config = dict(
    num_hidden_layers=14,
    hidden_size=192,
    num_attention_heads=6,
    num_key_value_heads=6,
    head_dim=32,
    intermediate_size=768,
    vocab_size=2048,
    hidden_act='gelu',
    norm='layernorm',
    norm_place='pre',
    norm_eps=1e-05,
    positions='rope',
    rope_theta=500000.0,
    rope_fraction=0.25,
    qk_norm=False,
    attn_scale=0.177,
    bias='all',
    tie_word_embeddings=True,
    parallel_block=True,
    init='normal',
    init_std_qkv=0.0347,
    init_std_o=0.00655,
    init_std_up=0.0347,
    init_std_down=0.00328,
    init_out_by_depth=True,
    optimizer='soap_variant',
    learning_rate=0.00381,
    lr_mult_up=0.977,
    beta1=0.95,
    beta2=0.95,
    lr_head=0.00534,
    max_grad_norm=1.0,
    warmup_steps=200,
    schedule='wsd',
    decay_fraction=0.605,
    decay_shape='linear',
    final_lr_fraction=0.1,
    batch_tokens=[16384, 32768, 65536, 131072],
    max_seq_len=128,
    doc_mask=True,
    train_tokens=184800000,
    max_steps=3074,
    dataset='wikipedia_en',
)
Each number is 500 + 40 x the weight over its row's rms, rounded and kept within 0 to 999. Layers, rows and columns count from 0. Numbers have three digits each. The size before them is the row's rms in percent of the matrix's.

# layer 5 MLP down (transposed), 768x192, rms 0.12, rows 350-456, columns 128-191
099:382481495534537529530519429467522546421545533478494483486480470485471539507535488563464527491489543488554498538544491502501568514549537555525564446507422464536509533461450521596530530529426504
096:428486474488527505456483471491549501534421422486513458536527499505489480470550524555533587537491485492543461489509453538547588515502522480511490479520506477582545472454480468506503575530523442
096:475542489472502478536504500428501525507488563501464521481466459512561552488516558470527464479475531381519481553448505492481480521433538472447480587473456503499531527495498518515487526454450500
104:468472521463522477487529569468470486518492416581468605548505491540438510547456527485508540426470565418521535492480563415523527532508522538529534456445533559515526581477563521505493547533518533
101:407467492472552466496569536536523489467485525529505494503532478540547425571609531512469523462482511469450500489432512533483521569551400499503451455448481510516497488395579605479455459506526517
095:507494534556546455417497463505510558550478523510483520490564497466491532492528485515552538498540567524451545460543494512515482508504474460452431538595437419471525490450476458576514530523476540
105:534504524548467576501447565459421487530518562472474536523452462600415508544473517516514465522507470538576513474542529499514463470494505377472526397505474506463482511516413532467566528446530498
095:518498512491509532487475491482495508550475475458483469496457490525444495459512566594585501499518449537496445422528402522457430440522441446447532456543490548493507484520500457549576523390482454
101:522462492459527466506463516560573530538494486494444494407483463547427516478537457488444460525525479478518498515460478554496579472513506485483470428437484517479522567500442461446520457500408534
105:442468447510455501436513543491429572414443569476515545559522505437580466475539462529501428492483531518536483546454476502561554490580510528431506428536462484534477441511501485526495488487506493
098:458513522583553521513487498534468463483543513515458515532504534516492458477481483486469493516551465471483551508500435472452481478525508404524508492494416542441561523548396449474513516538545588
100:493464480542443549449488532514475500502456494505557476550508506540498490555456461561503517473554505552461478457491461491571519410486444507503530537479496557526501472533511510542475493491469480
102:493431507507462477450478476506509537516512484533527490545450437531593448402496487525536561504481474565519509432474484522425570475550438433582496540442476600487452490572502487559532463428482476
094:591486511513395566431481443485584502463459481490468521546506485553469508505478553493430444531442449517506446501510425448465473500538522468498493571557451467532514436556445512538484509553492513
097:481495495473407546482463530536531514531524536513504466452485428476553524460511499518426493569437538506494479493503460404511538430528458512486537465427497503525490515539521534523563499519536448
104:602475425479449497551494533560415514560476504420502474467479457480445562558497502464506532494550470431522504493475574477472445510450523479594533572460480437466511527493568600460533503517516470
100:570450558528413532526482544435579613522549497482475489534451497513509435454514452486505584489523498449492476458540518491449486513572474495522471461486494498499424508553460505565522543581489529
101:515444455476495507523461524573505500578448516490464505390503523568474551544455503522459495479501579512549480508519503424497455509494550465476506585461469427548508549488510509558509500464477528
095:490473465441564525534547513495500478492493588468514498494497453503504495492478494494484502514529437541550463436458548513489538480483495553473550457490527464511456565502446479527429519594486518
100:433529502517469478432472436527452449515540452441431473573468549443482533521499508501502567482497531484530509464486483503471469528514464477502571513468540457458482482429542561486520431488489510
103:471555563503523561556541473531464458448519536510558430537476503525482487518475535517495485474485475514496503521483448470537443497572456456502568488556504496520544482485447456432512484492542510
096:496496488431488528522489506568492502437512462517496491548490485404456512458508452541528523491446521437518459507416495528462544526569464487547437514545463461495521552504483469439496490433476477
101:447483525526572501488512576580464540538513451537561487540518398505471506527487491541511503503488432470461452434498521461472428468539384522509449522480537445475479487558564519519527489500483454
092:416454438519480482413507355433501509460534543506452490506430446462417487482460553481526531508484395569510454428469472488493463526522436408528531487528444522482463513470459485419471534502545518
098:479518465538514497419495491506528551470534520509486539578424477543441448543468512476551501475476521486503480506490473553485540526537490457548653438485441495511449454523560457501495574605516488
100:525571482525459507523510511473522516511521476514545497509550504571482525434445446476438456490512482529476495503536575526589494453494553499420473487492509526546488488509462470532460528438498518
101:541511519506463487512516538511531504513417528484555505487532555425495546459476510580497489473562558467454550511476460472504453484491480516454544461443576453527514503528470509490462403496464530
096:487494471547508474494487498556484498538492551411469604419583479492493502485398502546491469474514521439441450527477566459486494538546527461485521449476505567483486499500504465504530475486477515
095:407521499528518512598476474503446483561448567495524513460563578497498447527507490494519562446556545469588475564432514496510518505454472546544482511500479456492493499517504541473580492515484516
101:516569469558443490477495545500573572466389490509471504436533484506458497516485471613500527488530453476475536502492477487501523489591515486471558467516509575447506529470402506546437486523497547
099:540480449464493462550475454556522551502592576443424485450523431494494531485543495463490572477575464466491495524526524518458515493468543479549464482489490473475449465458521479554469507531510515
093:461445514492460524495530500474414580521609513522522471491485467487542527455465498461547463501556477476431474483500483461484538543511490491428492468488519476485522470472437457474598416530517555
103:475560535479571459561471524451496463499466464478543523496527472605507541475517533478572559498515427434454475496536503408438480542483472499481540539532489551485562530445459473492530533503494456
095:491490471523558524521511442460540517547480512468504518523444463521502500508533577514511499539449608493472444504465542494485591539583499456410525556536516462485495500452513544532455456505464483
104:472554456528446485434442476508455486437489602466544549532538506523498531513526481525514501442516507520521557458477507513481562479541462411521544524516488490448545561462574575514473490478475522
101:597431548483551533513511568421492490417560429522514491467551511473434498462463453477479563494509433510467516489537499499550561504553516512518557581522510463450535486541547504498549454465518475
103:551487494528538432454516472504500531538573456495537452477438473454507459516441489522503488522497499484489472502476529416482497460474489542555572485548529532469482418457474527568499480494475477
095:406486544461498461500423495458480494562485496507559577526458560471544543393476512582448492539503540492520500504460429522512496460512529514525530535521534523563457422539480479478494450477582508
108:439481491529515526505445499548475422449515566551521587506444535521470427530457555571488531508470497536509538569514482424444477564476499430463491494493409492529477587507469445524488482523449503
099:509510484519476521474525541511398474547532519527506456545485506456409487441469516567457551431496510499548538507569593473563463470541479425483510477547430499478449528555586524442485536480426533
104:499481533536410566531440440496544439485448534542513509483512491534516432492461518504462532498509569512533511458453489522475518483478487581521567565435487471468519447525577517502510491505514534
101:538464484519532519470504533541475473512525496494563506472505504564498512514451515547445473486430484473489530578552460537497545530464479414564474550448541480452460518491558527467525428486509475
098:471506522494480578553511497517478452515500494543488476488468528458502528530466512549559499588553545527554488523466513487550538528501612486532410538440576452491480539522493515514546511452467495
097:447520495489527478505546510466550535449440466447505503540481455485497492465449546505456538504490497457563434491540518466501529476475458491528460482520548520568516555470492503486480518439496455
097:475523463517584529594516555425573485492500511484508505501436484531465475502521482457508481519502490465488505578505486477577448493446494407504468482498481507500541505502539479527424567496425535
101:463430506492449566526473484565486513561480527505553438536417512502483474505557486506489523475498510549504394477516527477491510528527476550530551491537497541562496498533573530387553518510403448
103:502468551485437516500560513491474448525515497546496525560600526466480534500549482548480476577397492554438515524489416501572531447511455574533491561483518463551451496529539516527509519540491483
100:514486506496504458579529522494506491506544493496432509496502441491549540550550541439511532489531454438487512478515442469506538421532438505539515517480497538601543557455450560525535501510531398
103:536462461537556440492477481466473563466460449498443463496390485473494568521530529462576482570518489561508450486515542508458445485530432493567515557471552531542534489479508488550544566629528481
099:453556448537409502505492498555493558499525481469539518468491497496445550515434438421515498428513477499523460488476558476535597513491493456522491454472496523516482547392476505552513521429455436
100:528492579522471476486507464465457475467542497478500485442515442525528557411518508453559490457490571523478541521506527479468493523473473549532526525417514541528461510526461417466493501521505450
108:481567527513452449581472449478556490535556522483461477502454482486443537499456470444540566451502477416510459495469492501440478419490492540470496501448504488489549458521464559501531497522443539
100:477520486490507623566423492515445523503471490486509493509440525531552529504477481519486599492481436579463526452491469471467480459456530486466464515535549591567499501560514445526519521438491571
099:457531579548507547480434492432574436551493510538525468499637506436511534450530560494472469469552558474477548490495513498561520501524613517477530479440485561559537533511492559491419458523522454
104:496532479505433508523501543512494427449500446504481522507490503471526490482476560481463548531519553451477551473518521434546468501394506521495462510508547498505427463483543531486501479444510448
112:566561493530499460506506460552522486492514447483515537547502494536401454433511568504479500483514551535463468534522475530488481543548521460560448467437533549470522579428432509498587536508467488
104:488544586509527502477511501528506479517554460511524564518471543433532461477567499496465492487525469503549525458469566520525504474432505394521542467563528536551498549475426565463560457487455530
107:497481486512527508556537477384525462493528480460497566466458567546574559492431517532523525527462519542525543548567478471530496474556498462517504456516372493504485538481490512519500505533568533
107:510478506457533593509514487502534517500549542506545557491472503504526507530542481519485540455486614413525500455425549526530455465503478512519502506406486482534545559612537497503560472556512534
090:583570558483537501463458558473486510446463517496531469537464413503484484495496505502582541480491445392544567444444453557601538510481534509502454432466459490510491512499454524439553474530526536
096:446467532488469478597516501439467505511440503406476517468481516519432533458457550531482477489461489463523588521495524515503527580526512517548506544488486547421470585520491518548538538447475552
101:554520441501414501500509509430482488545512493484470466437485532556488597572528535452489521459430454497531485480522535517482503425468499518546554485528477436514501446460469544406426516490574458
107:466503478463484546502445443486465465450447493445490509532399487532516457496557472420498447547497531511483470449564569438458529529455472493493518454546486567493520564506457509542505475466541496
100:568482508520498454449491464507488445475481545468484604498455519582545506407465474463564467429443521567515510507421548495566463491527504495539482532448524530451553502478626560482476455510505490
100:522528567517496517515461579584566464445501464463477502497524474476420487516524537450463526479519468427527554534459460560446469436509464534516449526471576478503503499512492567504504519484460456
091:441516526484577464479497435464528522543556430533499468479544484466441477445503486498485484489487551499468489472454455484484574498522477481446617494515528541493423568517481534405515506470523458
101:489528500447495495467520583469564495433499536519509425445464480511432482501473525452534536472452432523504419479465562398487484452524548434500480482547491499494542512456549539534431507513451513
094:486451486453503513477511581540508462513484436544471502544408480495396492436473505519491545415482546489530458480498510530490503585489559515507476565492620467519500508460511496536456466458432593
099:406524520531529563443495544484508525504484499523522573546475523561471545493483441487509512543511498487390587471520447524507507549525556475534416529500547470471531482490458543517532493507546521
107:418553512488489551475543515516464339528508448460503489523481507458510422527468491525476511550422473439530547534454450476478448496497501512484489502467503523550509466463475544466496483425539529
092:485476479484485524416429447535475470429493493504510539544502528488497488491488529454541608541497541532453467426491504545445531564521473474572469551547525518493497519425494475524507518528525542
098:521504488462473470493411531540491467469526511456502532549516474524564550463470473465470522513489501440495510466546597459493498478588515479522485471471454446430510469469463500566487553451509509
099:430451478550467559421492435502480500486509576496484490470554541526479498486538544492511489486433508476443456482578440444433504450523526490484587409521449482592519413499526495494489430536494531
103:492536509562449513492512575477463510475473473573487497510495511558463491502518511511456509545519446472534461473479582491535514496517525448457477479502444544528491470568487512536496548493538525
093:534473506519555539541577488406455501533458551424459509538475445563530451488557537505490464581522447529480456540510512524510494460477448516455558442496483516519524425514481488452566518473535425
101:489567484511546484586566495408492491515467531454563558521442516501509552492452428508518503519524493460531480496484483492534500454486533498531528464470449462537489476561483577412479506487498452
103:467428501525473495450507443467545508486496478513486495488475442512519542476536492526514509493508492491326458543568427484512396435494462529440543430436521503521542511464462511524437602522434533
096:504486493470588453498524470568581491504561477417489496451474446531462547520498455489490477512528427519577462503498558490469513475591528524539487485546550494499433480498467503462530573465501538
105:487481539504528494508428434549479482483517502492501494501529501552510475441528533515517531502456450480514519547449488465518500493424501499492581523420467440455500549516477492399531558477470502
105:452497540437423502433486555441503492537490558472459456483523413486534578516527570458522572534493509521489471419491502539444479481516588449519501531558472527525561526445402520486506532473434425
100:494594491478473544475446476484479477485500507454499465508517440431510505548497512591514525509480489477537498506476445484496531532506491467420438536515546433467566436573477531442461499528503502
100:527489400503533515465469454456515522464477451476505458542507511529527529461405490474457533492457443506510526501539496512466566456538374483483550496467473470460501522480518493545521437548451483
100:461517524546537519587510489502540557464568517504479537474494504548572472451492514505518610522509422523523499472477519474553499458521422537541499489571506518463496529500443488509475507548561564
107:471484515536571495523465492533486472516547501456545544559511408465465497464437496515505431515533525545559460562552509510482536507523489475502579498405529486491456527533512425507485465534528497
105:461549498469510535487449528555472473452458480493563521528502528501432528489578525444478464477487472452452498442525487456459493472520494537471540469471534503476487541467461525586430450563410504
100:482535609533466495563504453453435451484455486514532502443480514509401465520481498523522519438502470509511536536567445517528509507489532610525502494450466462495546532476454520533445414516557556
096:577480474528495458516461512431491410550499528470487482517507515474478474543450490484497528470553571546537454545528470444486524523458478531495501556549438490524573495517484525534529499489524502
095:541553476542493500574462557497465434410470447520522548552518505566476530561449532573546489461499542492532431561487488530480615515407437479552465482430511427474473464522552470457554515482558509
101:550491541492528517483555455463487468580504531553541491431461556539593582590526478482539467505453547519513509511491505461576500469549546503494511501499530539458546535478493551610436472559515542
111:500522479519516451496516433474491514534413501440547461493495498505465513526471385560463536520571497518492482530502478481441532555454492592468578445472471449450483521577497452479567425521492474
096:541478473538403511440464418498471519564504523528462587489538512534472491438506498482495492545483545470533509524474545537507473479536483528536487463554499541493498518563411509571525552474521463
101:450500499520524469565461514477493479469465485514542427482537488456507449458480498466480487529529429520475558519484473438418442492548472439517372570491504447503464521576492465549467566529486484
123:523504439510500561513416526451498492522490507446489530546454576430499497484475508555504511544479543559490578432550502514535482488467534424501449522474497570507495490504430520486420528486561515
094:565486552503460520506446573526542511460527461531476509448527471491401552461466467471452477549459516462426576498494501454590472499540452509454554534485486414474491444489505502514550481465430442
096:459475548544508510456482451477569513512525500531562456451541462534523461489510509414470456481513486446524495586524483485495520457516506515529489483487453521431488485537447446598532542554475548
087:560479417449430556524537549505469530509551520536486464491562528505464583491458467497510535482436492541475477504521529513507449468508478502586509462485529527499592490539531481538493502512550504
094:491504512563504525540506498525543614605486546590481515437539456477413458465514514505552459526561424529458542477543504505498561520583482461482543516470426477529521541477481498532532562458554502
102:476496559470571534490505557552481505505482588495526507466495498487461429522539474522518541436449507516425496476545518513491504533548503473498471521566536534514529574508539468517419538573463455
107:548515428452481433415531532481492570472487481477472506510481478536472479464492506537544551553445449535466425450501424497519504457495418476482560484543492542478413483415539429528490501556512491
102:444463517505494422569465408544509519552524541515544560535494515517539545510466554541543542456518490466559490509524515506509462460555485476523495477542506518534424517502413515484527493480565474
101:497450566558492525501493551464509448454503514519528465546467550451532554412443521505494578474506475488523512575447519490457464509487474546535483461442512457551492503435543571512497485487502562
099:466502506483440527529550487456543471556565468501518426463546461466516475500504517480463525538482484564435542478498562427473491458511517504441478424520495486542515539447522452458567495500515536
101:543481483477488518468488441548522462501524470542441532489498518496521532522498512457535525481589479452456536514543538493410564581468507470415501501486604512511445524505465486434424519538545494
099:472544483489494480458562417530561493439473514478512594512502552487481517468480426512491548523442466491483530459503546469510444533532494523450406536539461474502498524494520444524482557489492484
094:504487498457476551536551489477516487444499511481588572534483472466590500516482526499465486498493524519529477528495587525526435476521522493470508508429496555530480473508486468437493504533504540
097:456483503588537515461518395470464496539543502469460427481480497511511516519464514547489517503492475514579482509547475466458484496493560481495535477506530444490462550497582446489504465507591476
094:474504540487499551477543469483534494527435502592462499416489429528499509526489483552512473429512413569482505471516524547432477464499447505452564431469416546467496525538396485457491509463489560
# layer 5 MLP up, 768x192, rms 0.116, rows 351-457, columns 128-191
101:551438523447456512553548497475431503526459498467457513435589420510531500505518479501437527500453431512494522543514532521525512397536531563503542532495447500448533478488530550471512452434482520
096:537453525499538600486444510539508438527439450524493506547605515484527525485450520480518417549496516444531486448532440477492543482513482549499513468520497458589511509556616433498537525514529509
098:520396513466522486523458533492518471490462556522512500539505474469499498536535461488526426544480436469470608473486473537471499475512537467559504495499522486485552459572454517561479500558447476
102:471530500546486457444520517498445523552509589529443504509478431491546491497501499542500537527436483563516497513555498503454501470477488481445473490463536434536478441554504446532477507490539439
101:476514400392486420497549521571561458529461498474534483526448477494480514488488497543482489456562500475499484416529488474516534480462498506584518472497501546477484496467486510509462475480464450
102:490500543495516490523488584515481554511502439502404551519547469465501451526519575528519458523507574557506538488489477455529469517531508445563571456426512501519479490504483493557518548470514532
107:495486520456521521572521517546534445505500536525527491555515589482568500474513473455441527473505442465485487549497525529515488490496545534484428598468550431534492434470457493544472460497431524
101:514513519492488528452566499488405479503498424467446539530478475533506533577502530536507484527516472584461522524586528463522591517447507508432544494524535586522516495542532417497529463537605452
093:514461488550461432438542510485473499422516535540422520490473536472527523564529490550465494479495510511535500493497498550489426436447477493517488458485539584457513442490450464553514495580480513
103:511599499475475468508465500481527467516476553510451470443536556501580483515539552549573473490483543436571496490466512484556484496425481486520475496460484549522437469522435485442473589539516496
100:481457429534403493465493432428469468505451600520496545490556467479513521500467557524531359460533443509512529471532386501421497558454489561551496520471471479558558528498490487521519468484467527
103:454431509429529503503433448529578594477562478472509465510510542563556525568526526515545534464491529491498515525497520544517528545499578455497461422432546509495521450573482449438629508507475463
094:419477494497578479568499503448454519538555481504560478490534514516506495434501516545515539504475523476505525532531605499544517509496512524512560487513564563472553487465506395482414479556547493
094:479525530557493407456517560428497474532548486517489530490486500475457470494563507464547489504539507424491488524563541530497556554479483490497471489547557440536550519595495505557529553439415549
097:486467461520521471542458510471437453523468482480499516504505514522469547452468477415460469460520490509465516444501486532457470484440499495490525492495542490457475524445547491580488510515592535
096:568491591496430544445474447444516495511545472475420477575531453529534491510478517527554535489462542505496514498535470536415494439579438464482488505517450476500477558498538477553530530498461474
105:403467466493464439473438499499474441473508547460420519534530513552507529577510457559456542517483519512505511508517470538533545516503494472541448487458494522509595469448479468502521573543472476
099:514461536466503509609509569481531467449514529518497524470526493484481509483494427544536530498485467489515547597427522441470512453465517490536493502502507509529481481478449542479470543490548527
100:511523508493629436500476475486477522429475495529443507507544461519504460532451477521473503467452484482442491517512510513496536555488590485510466481521528429488537437527523485519519461518525539
109:530462540529535488478457442525473457549527500501544513472406465489513514529460530439498524487490519574604437537490538461422447544566528401525475474514496509529538433459486483469523474454557524
098:509567535492512505562469481497495560432481496504530501544442519525479450504496513502522544510377519472510545538506488567472487528506511476477457504491519554537480510468548445462563555466531566
092:509543557502582519479537439502521469451495498449416528555497498470537451551508518478423497488564462522534451520419470538473490533508552482468505538457489488543501541526460497523524456461544500
102:532440408531481489501522520502539476470456522512453484491428494500560495579499476439444442498503441479456511525507424468508502513414521586524513459549540513483559435481521447495561465512588558
096:496475472523469449537516485507514474529463495517505569403495437448450463499521536496448435497471486566469461459454463482513509492465487472461509499437567469484513558505530477513493572482434518
102:508456587471471518500519524504496465522392465506508483438477549446514464497465471499478526461435528494521561507498511492500458517549573517490485520520458463491459564529420514516509500453504576
105:525480501508486471461547500511445603503522529503500534464522468495465473467435558492462491471461607509499463479440509459520500507526422521432572518515496497573515532468476496555479484527582503
093:535504488491512446498534465522506503530467555521523539440494535554521515554519475511559496522500520477519506481482527552528525452479464526526466453460471452504478535523517527483469468484520481
099:436507407483509513415520494542536513503579498467493526456479450461523497529546458509471518472443484540528458473483410530529493436462463503547512509465453432503477459501523544478470478500485539
104:454476456468481539508536509564552568544552530475511574460530519549483458511437550494605463484537574499517504485483512541463495484499500495526569476614545516487547508480525438522496498453523506
097:561483538442515522511575436478505564521442619515494532444552509525572431504475456457407479508486489456553578530572498474506482461506512513457555515525502441517537444474525502486484506463521554
099:446437509495488514544540543480486443437526548574521518458515559547507475530479549490477497518511417511463525506499531443474468524522527472473444543479513493431408503525479427519517509470500507
101:486527470484503487499452528469474493494426539532527524484461482508517544515475524505523519552525501437516467463567543404454477559481512527501562472539492572498561497545483412489495480508493435
099:474488469616431442509574541495477555509498469443478498528475462532586447545480467481447509552500514504523477522453487564500546471559418533474528606517518488482512509492522440457442524461507538
104:519471536482512476477502572519495540437526450500470444527533484452473439502527556494483534458514613456501460497462487511494428414468520550482504458474588438517483471471484484483488476492470472
102:490532474498479483515520488520486557521485485601388490522499517492499469511468509564519504404553428547491514543528438505496514495408490486456496517450436457505485459453514488571461456476465506
104:496512536505493510486469484575568458506541500500574506502534530451520492583480586492555519501607483552526482495484501490481555451500528541540541530477588478474464475425482521528462466469528531
092:514503489529510511568482531489580493466489436521496519464472484523511512462474542532522505471476525493540451452532488466521516457482565557454573450532551464479542478452552471479514484464478456
104:476443514450519495534537510510510512424467485513469526522537453541488575588483516518543504472486512532462503395472532514530480492565508498432565495493558560415490527488536557573555469494509486
096:494505456444489420530519485468436474506564493492540567545561475425501510513487466618464506514504543538531487497524503482563459476550556574484487443426474475509515458491483510482476555502481507
106:526501462484493510551484528517431481464395539535483488523540473432552493459444523482520475472504528496447403538461503553495499500504475477508471578475575541530513439554472499492547490534461506
096:473479505452471549527507524419480472466500463519513443544496489541458436548526441566517534462524560451505499504483508515477543495544494448553526465500485494493518546578463480548502518432384528
100:454500553474564544475530428496577502456528553530551424520463476475452481470453490435547476499579431480477517518483491522527585450458533466499488550518519481549406528462484553489493526515498499
095:510522538492544497480492402497471481465397425549483478486492530446537518480555483476559514489471422507466420541490496544540492450465462528516493509405525514571519525500513517508470488553489437
098:501433491494472436488511488396488478412476452533529533569443500534508508560462486492520518448438515392464479533487500504480527538440526553518528477545500563509585514506516524528477523496532549
102:511543463492496426419453495526512571511483589457471550532615522520515524494514521459620431504538475551450476486546484530513522519490500517575474426439496446505490526524505465501520505489496543
107:416483505483553502526502465455534618540543436417451492465476509553513508508549519562496468475497533476434470554491544451474510456481444471511530458485486456503500514469537483465481519519409497
099:524569551442535479565414516471535455438450480504503478459478512520448460507563538496521430557513504502443512534504472536533479467462533484481475483499506529492521461526525465498478454542484447
104:499518537523531478464428553466473504465491517545500529444471542521440471550463485476531570388509531441496496471436493515554461550535514499419482503541418496482430502488560493479523544489550429
108:473471518601507500538559464465540529565423559497524483477526560541496483552532508555495455534497539510471476516445522531419446507500443575495481555532508443503471500470565571520491459399461466
103:590546466539467543477447514453559570516485491457506467509491522446497562490544547462474512549502451422500459521493433555442500538504563554519526467456553447429472484505501409475465476547504539
105:536516479474566577474495492496476449534412499440492520452484530419483482476486489509466484534518478466515531510486521517430569468471506532431498527550566546515479555528527488520518521515467464
097:533471528467474448529452461596497532466512534487500433534457543431526482472496563452523548447461428453530497507530534454504457418509550548535541559493433481522433506483511518430507536493441492
102:535497457534511488511514522460439529548510522506536528481475482545478465501491570479465541504499497410520497458491454517466448535390469477461509501430492503480461510540534480497417623513530572
099:561532516481421480494496495504503488462470447495469489443508501428566523499480525477494549519493519433525481511455545508487543503486492528502591505492492469485459598476500483482545488451550512
105:491522530521510439436446461520548494543533445548494473514540578482453521509519506480525502484534451427524469520535510498574488465426504516539452516493531551473574504410515508546546494509518590
101:494480444461512462448524504445474503489517446493455520562555446477448481517514524482434456458512506471515521497472515486533458531433477475509459513579570493551496522481411553577506478524511557
097:497506498411503552566484481577513497484495501506506540527551535496418550486530548452516495481552498464480463406508403558443486437482526584479482490535449520542439502461540482528511431418554472
106:469537532546516493537530460499481438485499465470467534493447496501539524475474456481549526385491469543564488497451520576519472516507511482483526508548521476544586486465544441472501504515552451
098:482573532577479521564521522496546528546465494480530530526492568459544486487481461480526427438521480469551490557498505512505530476508546444491472566538427483439540549530447516487568490550505479
095:530462462473515469489506534516488517495542489545515584485461560478567467507576524530448518477514517575457471502501488444492585465525456453499537459519473506540469472477454536462490565526496465
095:528484498496499521518510444469442516508510517439480455546539490494584559522495559568547520501428494443510496493525506527488419489550549478492512502535492422383443553500459503456553571554517536
105:483486530501539518476472483492479530463494489449563491495513443546466528586612512384449511531535475476524484505495476391411522492414524538522515483511497514489467548477498491477476486533530503
101:427552515499484578514466464445489489522505535454567503545562514519503509469526494561522498431437513522586520526533523451592535481499496515449497572502501493490488462477548514500495480493522467
101:447538481535434499521533535526508478467472520521517498496550458491445536480505537453454518484513459525462570495482444478520513412551509546533428545520493468458525501482556517468539487468476463
093:455463508493511556575562492492533489581475482483540494503530460559522439482530481487497496483588507518545500548549433436527468479563508502585501541446490483561468451501455472526558508491512509
101:530539457467495520518507541490503504474532470549501525488597466468486511488454434563527505474449541527432498500517480517480448475491494448547488426506516524552513552536534461506502454495487563
094:418541420566462529517516452522448541456574548457449494510541481489492451472461481473489566546445489470446492553529470500521421453556575532512449462452467522499516460527444494444527531462532463
096:471552517501501464470479472485487518509580533518511499521430536465477506501522493501510458469490470489410564508485413553468427543481499456527470467536495453506475517559439522505533470533443536
103:528482462440473418493479508509536517384451411440478441525509511476472490557497496484449465495488441440499527447432474461424518512562476527534500464467521537485449573485375506534554471530495502
089:472509537469502545491524521516503540477453498510477570475549539522501509553489469549489477442505494441528498528595468496467536487564536494527474515517471437555457542503465505475467543476512519
097:483519428459481505479453491560514458490481559488549562502542507572455505525502522472513461493425484470525541549431430531457588472425486495451528515521507462530503438550525464477488592533506558
100:452484545467474502482469413532518463476508525498490526488483547481536465516476570419563572492478510568537553479539531421522478450438536490467557502528482556508438468525596536452539514495519449
096:504534497423548492422487471460524478510453503494538483553524438466520516514485552584446479460447528524489535532492419541500594494520468487462505408428468476470503570568517523423557449502452456
095:400500431480560535456542489393493519465449449556487490548523466577464496465546549536437528425580463541513542455494503453493469414471492514450534522478439475508548506537441522553461483497467461
100:534481556535490481514536496468440431500447488525521493438512487448500454468500516526457491475530438459540545517549534461517513477456574580485519418544445531505471541467507484469528477446502488
103:520563495426491475513540471549467476530461409498465485525568536483472477470476507579474481602525465435464482476559511595489532503473474446476461479515494525536476513476535496506575477512492487
100:535435432519473561487493513545531524449506464565527487418572508388465475479579493504476462476476557513475558514552455501504472455534469479468446473506589468535473498415600435467493506512405541
097:493481544514529492433482451509515566567485498614531454434531476541460484452485567455521571502535514559494459546520530473434508489457538553483546476433480416509500505535519545465449543496499580
104:463458529507452509479484494487527549478562527543523484532587513464520550517465480520537456493462511564469504509539463534499536470522476456483549494535483421513540466568549593492528491545513436
102:553476516521563526496510553420504542437461513462508496480433510491522481484521486438486509477538506511438533492502547496521516560444462527485564456514495413571556490470518472477531431491497445
103:515519571443470563572517489528449477545484540518462536502539608497520500512520507499489480496539556544459492475517476473501472497450497534442454408516506500501394460525485450476439510399511585
100:585583508489579450494482540456544446529506548481475502468493455423506536550525521463527447481560516553498549473470556502426485510492524451478467467554516484481524472522509476503489474542552568
096:539517445475517424497558550491482591495442543508466532522494529507555511562566507571474514455517480457420496508497476532506470477487535550498467564457433546530483502458510557506521536465415521
100:503440437564487502507489539447486503484446548488488463501534521467547510456471448490491522547542572521543436477443500514433510420469498520478486503515441499497465561499450542517484488452501522
106:479483478526540490484519453545485465531582524463506501528468475460452529574558497545446462494509521468499515464541462560557480496478649527513468494435482532532523534524531489533475487504540445
099:492463505444490495522516520462539459456481542543441467508516572479466545642463561487451549503457451495453490490471425418550519490464450561477479526440514432506475527517484531457468517544484459
095:515509551567472509426496530468420591506484591520443509475528458494437476490493580471473532501440493546490527555485502497484480574478492517478535540561545433482499481537378524541540526461556485
104:521435485531538438445462502500457476492467515474491589478483449543518559489540491433567511530461493499477416487507512494506484468458507461436511560509497481501533521541491527398516489540513446
109:473538454393571427535475507496428487552452480474495489485572501522450483566478380528510464552610469470535456461480501499456531470523522521500531509578420473479474495511525527470559548506499526
103:480584501500413498498481525557514465517454567543516516477456516459464489475547530548482521518534556459430431588508451484470598514572491481434471572472431572549497470485524530419564481554486505
099:517501481518529469508586491477472502495544500481504472517516530510404506469542550457528491374490504559503412471554461495408515494491461457492535608491487569477413492521490493432520518419528457
123:542489472472493509532423513500471511573460498511447599525505565471498501516516499563520553496529511577512623463449512597490468495471462471547514535410533480536453504452547505560482480489551508
101:545467542550496470465502539510550454483454524471544471471486502552503476548561515539444529491452458515476559440541432522429422473594509558492494554423516450467497480531484448508434476484468527
098:501455485505556476513473452516517538550533472450511522418521484519505448568493480498536420474468498605470483525484474503551410462456502488478528490503544500419456510577474477517510487478518508
088:447504520542510543513460502538560447470538520523461493504478524485485492455475430544524523558522474385532516435481514439526413520516491489430524551436506499550521532501487494529460528537502487
090:498497484415471509585508459551447576470500520558463503510561574526482516500499524551522495442558544425544494471481544462538524445503585450464528501542520498469525498468451490494483496531550501
107:540499415431488502445503531482502445492520528453471512454466532461553490459491535463517453414544486536491449515507503540428537473555559538590480501484505447413498476584503502472495523449559466
101:497518400473450447391498494447479522507477441461540518486502559488531548461427473465467580499426454505522490483503418480531463534455526533560531454560524444537521566472560469536518516485463495
102:445520522486454454520514419568426470566492493535474516534525499506454551454466504465516501558441479554496547483568472504496531494494508475456541598515471476483404480472546468523464490412542493
096:439512505424471490483495462454484516516449512486482495467549517492552483474458504564547555537456524488499469530518467527475516438417441427592538472456589540548505548481592495516537500490501495
102:431529489493455487422487445434470515471578502447522498547507583509430554549546580521477444500469490444504512513431544471430495515561430495445541581512427532539472522473534458490514488436428549
101:501460502460472465498527513520473528493487505501567500511482480473416511510476486517471483455473471466565544528452477512507528486449529487532515543509479573566521537532574421542466461503503403
104:542439483511543485532410494517474526539489486469485464473482526499514531547460517524488467440548496453456520538573430531554471476493485436490530471508543531445513523462513487555502452504526555
092:520438525492458478586486522523536448517521484564474514535506447525498478533470463487485453527515459479486474492562555423472406498561498496549483487530563482448488484472497391510443532566541525
093:507501536450518559540456534452501504526485500464470483440477549536508573478552517437487449463504510446468453499552454461486435531542528550591471528485554486497531542474503574481476436467493409
094:453575462580501573552473473533548547514448455576536474508511478543519479453509488505456484465525466454497494460626537457476487495499510577479549569510471522565471434532556471510504524477569526
098:477540561456518531544554498516511485522472444485516522450528506529451490527552494541473456492487556469492508526570482501514476591500434479464500608523494461524534461551490480494490419549456433